Weights of a small transformer language model.
Size: 9 heads of 64, vocabulary 43082, 97.5M parameters.
Each number is 128 + 32 x the weight over its row's rms, rounded and kept within 0 to 255. Layers, rows and columns count from 0. Numbers have three digits each. The size before them is the row's rms in percent of the matrix's.

# layer 4 attention key, 576x576, rms 0.0276, rows 497-575, columns 288-383
115:124176137080165136112141150112123140165061136141102188111141150124140169147135201108061139132100090058129054142121120100130134114123158123145122146108138097118143128115151130137169168105160114137107143107148133163115136121124113142109151195067109172114114178092121136168141101178135199104
105:181125139208072098172027146192160153176162174080115094119116118115136129151146129182113101100126128107103143112151141118115082142150163129107113131140159155084112141108122121126113117117101123121100149108064142125128128104150121139138140130143089135125150132085110130138227108137152144124
102:126104124158101100142152171111133124129154127072165076082135119120101121112138108129183087098116187141107158179163112115144133096146099135096074138143143150091129137151141156106184101172165173159190134132123120133173131128045050123171112120088115056144053073111118204112105149113105097151
102:139058110110137141054198168089125116134165101174165143079136202165121090088164101130154108141129155147161091157098117175127122140136057101108149082111110111109105114192078126159134166145129137119153087130111086070179134119119128129130063167140129122093067134150101170142110149112155109080
097:102159129105070119121107135160146104062137100128112166129147126206076158146128195106118151078091175104102068135177154147135081058137141172125123110125158120184140166113131116152185135072143096124095141158085139098152152123140113155202125084140149151149119136122131142088084149126089128074
105:131145132187115097037113070170154163146132112119166109145160123188139129142136118101144079136111130063150049125106110103120096115145120088111102125166179129120133132174085161151074097081139155116110131161131069098111097095154129161158112100132150091120076155156134136107122087129099128075
095:167147136158153106078173120151078118175113072112164158140128105088203100167091136184145108166219172081158074171156129080097088144139083100145061161110216158130173156163117167114125184090108182108110127165090099142096107143114123144095128135114087154169156118146098197149144117049159102131
090:150161180132158186059128134074093134122122090112157196146161158160123115135097113115084130187132130125109110170132128126164075098151101120112106125058103128095154108162091101120123136105119091127118109125174109120124112134062113118096152148079117133146125112106091143118113147121184119116
098:079088111173127119166120061177102143136137174147139156179109118150144134150149122055103138116126127160152147097097191085088092156098049091124134105078099139133108153175093144111087140118141128193097098101153159131072132124124118114173150140142134176089170164105104120088139117149096157087
104:117102122160136170137094086164175118144066143092184159171161193138108124110142171163098152117145108110132149144129099120120106149082124087139107093109176136073127131139150106146135146118112128110120090155051108166155126104084158145127144065104088153153128173093093175090156156134130169100
100:164149090118149148106166128209101140135121169109109091106117069133134117140080113147134161129190157157149123138108147072149116137117101145191087197079142143120179095083186186106135088137077118095126141131122094144078085114146160090134111138168154139088108105124172078110153077188071088098
103:161138149127151113161150084113120145105144131088173165179136113123152084117128088114102114151097128178135188131133153118144148105120086141123179092081144152136075151186109122106095160112131127140141099115120153199081051190091150125079134112159061123140195076134129146155096140094140210140
096:091053174105135105122114173153127119108195146105113104100160093141169118133110101170105131124088150127131175161145169141101112088154121175147172110147095080174202152131132104160171143126157123146158104124088137110080165093086059090098151115124107154130195117103099178110120182060123157167
101:132186108149140051120140184213129149164130118120106116109111150124119129155112115151124153156167210119085103193197130146141156120144107143143066138083128137107212143090157148144166116100115154130182144166085121160130108112060061147178152157104064181121132133119092141119129099110157127110
106:121123126022193110161179071062130124168086172147141141157133152087145152121104087139139222167164083201154131118078097136139160151116131119121200130148103120132109059102154155105057129152117112133147129086195112127112074134152148121076148126199129178137190126160151092121142106157138160136
084:134100094100114102154155106131173100104140135099143124102093135142115098096133111161147174158104127108118087146124055152131074105104167142129131162105108139126115158123158113102145059093133087123147154082117078099108166128119143128117125088115191162143155133156107071078147088115097121100
061:136008155104111141116089103132119131098069134108166117079140175106067150092134140133101114145134110166112153076123069064163116141120129119094091097168123068116112090119092152184087113129160101127119124118090148146127128156147078129132188176100121121202124153092162141111128179096143131164
081:107163094173129101152117111099147099135171124104120145084147151158101120135155090120127148131135160116129170117105149173068112153137113144121153146106069150128103167126170118062177087131112089202118129099148102099097135104122129142100145089101191163108149120151062079057163114169091156113
085:112112156088119146113182130148089142129085121157149103171112129108136133143108157136151138145107091139115104174141142103149131123143154092130084129129146091137131082180112103187086165140134204060177121156126129144143129098140098155146075158152078098114122120165170132175060149086118146137
094:135118179108072134109146160169118116118100125180147124205121135099144114162150150081107162099142073117115147149104143061204151114124125073112098161151148122104136128144131121086121158137130147090135085131122119115165104070154059153090106163168050155131136165110125132173047142085120153176
102:120132114158085133107162130123087132129101086185097118215084139117152145139148139155154154132104121133133094142129130096161121151147094131083091132092122140126148111139144138140109118156105152099153103169172100135143167073117084142146069088155093119127113135164114158185080121103136130149
086:143134084137070126088157150086078110127107082160118114189130111136164145141159062114125101112101109092128080136125086096125150186110094107120082125142199176088103095115152113188093107148115177052143129189169136125124142065119126139152101141134075152060089166155153117132150183152100130154
091:128163105205137123126061152114154115167113098070111140100133095107126142102055068134131071141096204108115103144172164116038115169145165194148125116131110174125122174106102118139183106104176118182172136089112159129070130164128163128130119098078112074112099098081188156053160110117135095148
142:097113157119120104136112126139185159116177114077142069078129179128091059087116126111127077135132159137085160119155109126138153072144177118160194188132098136133076141151101120111158138141126108127106146159085120158155109150137129154140145109105191154135179117100088120072117131138117142123
100:144104118128087110196106113042117142111147146082103123135128161100082108154168102182093147148091103135131137083105147121160203131110101112113179148092123125165185130113089133144109141104122126140047124085178128112066086125168136074140153113147111112099153122135068118172153119154113180119
089:182099163055168164120157149098143092134072113069101172120157167072143089127118145183102130173190107132109190159120113165099129113153137102168121138140188109146172125162165135138123182179134139129182120107077045166160117092139131084072135170148074092155141124092088167154070127131149127149
103:136107115134109137130113173100091099198095192092138107091133176116108137117150109186146138136130130117081159163096084155154149156113189127159077174134083150142172131130097092130143135144151149127124111118081147058115190083161114138139167088147151113083099122181114110092173083109101092166
115:108147127070158101177078117128095104074130192110150077121099098139053131156147151164062188097145159161107125065130079155145094062106202116123141136140066133139125119120134165107124074131125145099124143130167190159157015142114116139127110124111146228150149129051149099133151122209056136100
105:114140127105171167107129131083105166153124078151115153091127150156174152108102180098086155131129143170111100121167135123123115142111186153200132089143150085142201134060135103107119144098078134190154123071101102162183096111131142114043128115113106113177161138122103135149098108146155097105
104:097140108156132151081156130127150100162149111117133096125130163124142098181110116184144076147100104058181103126159144139082160189171126095121090121131130128141103108152119137147147143170157205164206149134102122063106163128159141142161091128096093048123079124146146129104094127099125113132
106:137119134160151091124145154130174112149105101101079164122158066149144174152117127081150098129085177097126188155083178092149136137158067162169068115137152142123100153185093116131151129133137124168172126119106102077072161156115116112100159142123101072167169126101175151104118111106115130181
064:145218113122137078160148113167180172146142157169157140136074098148179107096056133135110123079119100097111141161178167148207110100106102172199116117121145122066115171152124074135137070177107137127177125152115148129123144089113156139136074106152103136113108104139110162132129161112127142121
081:106137078131122118186129110159208117123165135105096121094086144167162120105120107173170150155119108124111120126137088133087089117130092129102128149109104130114140161102111101082164037105156073142130160116150108117134172124087138117113164084109182120097142110126092096050172096116107148118
069:143137173119109167097136166148068127159126117151171137152109128148176113169103150079126131121161147135110086127109132136163141148121144096175100123140167148083128118149142097091142169132109118103106106113118164182119076139164114147094075162169064119144114112067104171203094112152139107149
072:089130138083149080152048088134174090085112103127110137113159119101079138102143077119117143148146116116145136134071151118065100112110131092155117106179101116147149187136172116148144129139162118143131175108061164137112144111075164115206186171131156131126156107099157144068184147112099145131
078:093174121098164156120112163088128095167186127105102104073108106143063154130147149186104158169105116145155151116162098132158115073098111124149161173103147095146130127156108134081127098106182081127072139110143175192157093140067166068136219099131106111151131127118163119058143113070122152115
076:140161145061045141098103140087109114133126090128168096171135159119126121122167173177102134163064082141146126169152090104144142117093118057135122174094186081138164093139120087154102134125140158080122118156124152148136078074144093134137135154143040147102120187164114093110076178075127167114
097:147127148111099112112125100153163125127157109061160138115123159156085113125125070062138073142189160162103114099110120089127140145112111090154164116145155133102077185152109174179189139086119114160111160156096138078105162146115148102095199145103155158082095143146119121081144141144130144153
101:148132109133103115141166130155096128152076131120109150201179108142182093130126135062150084052168080155123102085078150100112105155184100086122099100175137158165102181132141127076157125130125098105137133111136131057131153144123145163123156148151118146097116160168172119159162206113098149181
091:122062161121181105127128129194165113081086123088131147088186127093093118109126161100133092181143109105138134105072220139147130081147144128137135118188121111164144117179149170137193176189119175186165126117063090112130158178105103083088146159126119055147154125067139189148099116063168129143
097:114187116147118133150128199122116123131114161141160146136093077112137170109091121151107238142151045083155126169157137125180138068117148150168103129136109112111118121114102174104148089115171128127198143159131117184129148097116146136058140143090142151175116157043165102060148103168136107072
089:117101117108144126113173083138116178102178152210180135138086125185183143142156141114095180096113132136174144109191111119119108137124164109079123156132101151109116171088114129106085123115111154087132159122176091094143157113151092157145086101121111158105171177152114096114142147147087126120
116:109082111181095132080082100177146147121152124109126134080129117101151143140112141116165048113097141078095186086142135087112128155131096113122117130107161160090114091150142103141122161196120117150129145153120136078126215134167114133213110154102133113176121112108144163092130108119134061186
106:134152150177083122173151119174103089159161129131135131189087128143127154142106096147146109123153126077088082151097132089094132202101124121130106142101158132137070194113055141170189100116125187192081129133146151117151147190061113092153145084171179191129141146118112177059139096079132085116
106:141067153084144174135210121111105101159115092146155149127138153077182133091099122138129134119147024129179130117067100117177149176138145115142149134146117128115111166127079127131126186129102136101157142129115031128139127088150173111084129164178152091103121153126120139139143127113140150119
110:099061123148116104112127123168086174114122122174160162103113098144176139129140127097141117099147155129129125092103104081102090154092123106120116157136100131108072107109110097091175045131131047050087129145151080119111207095121058164160074141133162186123100180138183144138173097138151112145
098:156079098164136139077074101089166179159145081141163134151095145111187109128124140121142163142124076122133150067158106129130130161100061137175142148121106121149113111091168114085144165159135115172158122085131111160151118114147084164048108104132087136127118161168104148179127074148120133069
100:154047115084131096154161149122111140160140152102151152096190170155147125139154110101125082121102181151124184137118185115126156190138067090132150102162103152109098143140141154121130161147126125156188128163088099097131167091113134085203109142151130090110153106158105192134108142091126167193
101:143129152097163144136121159082141156164149125091098124165111163093127106161145160179087127173166183092074160151179099127076115190142141118129110115092194129095129129100124118102172150085105167148140116160080096109172075139125121110154113089112075128129140158107081122064119156107115149140
109:177113129052085113172195136070118106129108136046129170147166125062117078099121111152147112111183134154163151068078121136064127085129090149127219119094143140145134115088119171115056163102097124124133140155095126169117070092144220104119124137124150129097172135137136139152120138155160151146
102:117157168092128094197053141160092118140150164090160145112172152132126080156141170105186081080148152162138112090064180148136166107111199127122124097134071126146162073108102152180137119183161115130081081107134194142131123122071084082134128142100131147179132137077138159132098129126109112177
094:164153096134117146116101143101142106146152168177158145103114161145138109107100151156088141094108127151117113164132120216128141080101141112201120092144171184106123121103126134106074109171131113113127142073164145195149124120139135125144114141135188121181115075092069077140120103197123102102
115:190211123152081120166075152127186090157115122081121141087154099090105087139130171109102087127123155164145141128175195109108147095097119187142113122115147147120118106114105143092110149134128118160160128097111137208099077166135161117078150168103097128182166103090142122106111150154151090146
112:099085096113073116082169100094154133066149126103135181119119114153145145137072106146178140138092126127167142148141169111101109138160064146130165125138186149159163128144169161107083170098144132184189143118105113132088177101091104100107139148111091098129136077174159162149114165078106131138
109:126061151148112119118117127153143137081075103145150141168092171124149183105139087090073128164091069112079148136161188073174151114119145149075176164141111121138128143074167100181136144097130127124123107139124117077167156195113123143155131059082081107097162111057170139102130115118184170139
085:136136156096147124111163148174169095126075081131100162140155140135091141105073110127127096211119135074122150111136202127157155123159117102095105128205129119103138138179161145157148144151144169142225151136089072093089157182176130115142101160094054059151078122064134203102057131043149113132
103:062133129149144128113176156143126120117182139137187132146136089105206192140104059147157108163170160105129087163080125131161120113162177109162128101163175105086115124087110165157153140123146196124144123128088125071177136101053129109162130069177181075145157166118144176061101100115138116181
095:113088148051160058132185116078153095099124173099131152066165087126163197107164123110123124124080116196202187189087146094169125163177091164088156122111127059132159063139137112160073158137200113105131108119149056056083128122100142132057149165198093118163182105121101146143102145106109155150
112:087112131161147141094164184168089139135085151125109170198138156121127154102104068135155141170095168095055183190117118114122167126148120150159086178101117124156146186117089113146190139119194140170201114176140109131141221117058088184123119077119137133108081146131185147068098087093166121179
114:169160128114175134201109144108173104130105138080053142111111123125131124161154148170107129166135144183162097130132155150081178102151124175145131114106153106147188163152099150057117146118130101173139118081093123174097055145144134069085138132146086109134160124088162105204115131192098157105
101:152129104099097140116124125146165093126071134143120135062167130112070101121165148119099125126123063122166117081105140160136185135148080124119159113133096081170145045196158140106082152194113157121128127121106148189114084186115175139064096157139122060137132068172135125208098186131135160121
118:122161107154167146144164144104121091132116149151131126091134085106149169167127090109160086125091114186197061124091162108134205133142046164095137120134132087147141121150131173138092110151134151139128103085157141136097107123113137057122150156168147098171176137124181135162116099158126136118
088:145160067107199097158106154072160132146126142134126149113173113110115153136147164086144116066116108132133102126115156144166182126149181216218100106083100113126141150112126107052158159105105109142109129103119173140081101140165130143097200109126091111152149097164157082166139136192111103136
106:147067131156126123163104071116124155112159106133094089145132212159151119146186116076113078112127156138130131118141163119103140126120157062103134149064153095117105133146137102163142140137110131091008134119151138061115162146144133120164162051177176098110179171132078137151153172138143143151
105:133142152149177133222124125133129120133092096154100142128096063134098142129141084075115176098171033135156113122118154133151166132099111180156115139101090082139117216111098140135115110122105068192099147133132091126063129131152120067066134161126143165175132137082167128185109098195107111115
097:107154175101124180107196166133119122168084122135114142166118137086129060092102123140187113164158081125088095138096044138111140164134058125142173137104138124198139193121114140105125126109131143139160099142109096166150117091105105123102061159134135115069103156171160156137118107075156153170
099:162187156079128111116138166155179141108144151146098138100153113140076115141125168130090154160101158174147101053078160173125171077099087095096178093135119098119187097159141116089119109171109115104090108107142120129127066143129088103155069154120129085093139150087140122151116107139105156063
102:182136169144112119134115082191123148152159145106086142165157144097063193125154138117120176168140100127093141155146088112146123173119129083105074143182087131154104072138112145140123138126093154096145122158116125107128173172121147142093157163148093079153137095148094094145102177095156117097
112:152130140070174112166081132131113102078122135142071115150096139133114164144155168136115209146113128165120116109105064175131109120124216099098124132132092115147141149144144104151076125139144176150071151123175158170145076172100156126103143114081072193179132109085079059123107115166095128112
107:113155137183146141110134157173167187150152094173139099104141095116175111143097133071183125137066162103158001105131140071116112117137116161127137121162082115150115124117129122113166132115060142171079123104142169124157147145110097186126090117110152070129134154142210160085104078122130095107
109:113120097227079094114110141137104150161135160141169115135141139147111140135135086122155115083132149094119190189161129146151127093083124133136058171117096174071091135122103112131188067104126069072109141161153142067087223094181071145198127104134194124098059115175100126092159130129133093179
125:140092097077149077126173168070167123129118131104170167084162063082188113103110095125193131099117117124177125108085068155153172077151050228115219150085126136167127118133124140074073156136113096147112151122093116147108099079168089156069099123149109109142126079171167150157108116130096136181
099:126166108189149127162101118139094146169121122096162123108151060100119115128134076105179104137141166105074129151147057128158184140130058137133101117147124147172108206116126179146143069081117145154183129159116126071064154091168100073118133128131175121158123124205101137089154127093137105191
113:158152084081140180084144188049112122137107099119097114135106151160131124116142155143089146133127124126123173158196082127108091129090110063168089135143207101121128101144116083124100087147102102083168123163116091196174104086122157108120108152107066106168090126158116024133127165132113139103
096:125122123163181116137168099193083151115118114146042108165147084100101185177121130135149130142101183110085095056104081107078152144114098132129123108163070136121090178104094111112152029120118170145141140118141119098097184134161077136190084117101146164073110186135213102088144068176108149128
099:131134145101094175119170125095081158103133074148113078117113164095143149114106122126125134166082051110135075078088118129138168162140114071063155179170128103118183140156090156137053140130083150148111146080158093142071127134158128087131115139139123133132071137140165144158104137100127108090
111:127094168117126161202063092120105144124117153098152127131122109114140080087139152104096155122154121192152163098129169119162080112115198076117167132096074154126115099094107083143145138105153049082058092139122125085134109112125163153129158162104151151078145178086134131146186142128148139100
112:127108089131086080120099132071188084112080096142131133073149105109149110110139128138129095117072102172197145115107127140132141141135071138056176114092127091148119081163181106184038128186156166127126133103113108141084120161152173119098120141124065132175170097143134157161096170112145141101
111:154179085135078147089148165101106118109149175069093141133126172099107139140117132157141142124105134146088102133104099150060134084135093129151116178053179148168101136151074107088160103131109131156095141152180145184143132122059133120158150103123143159160118128144174099078122120114109071129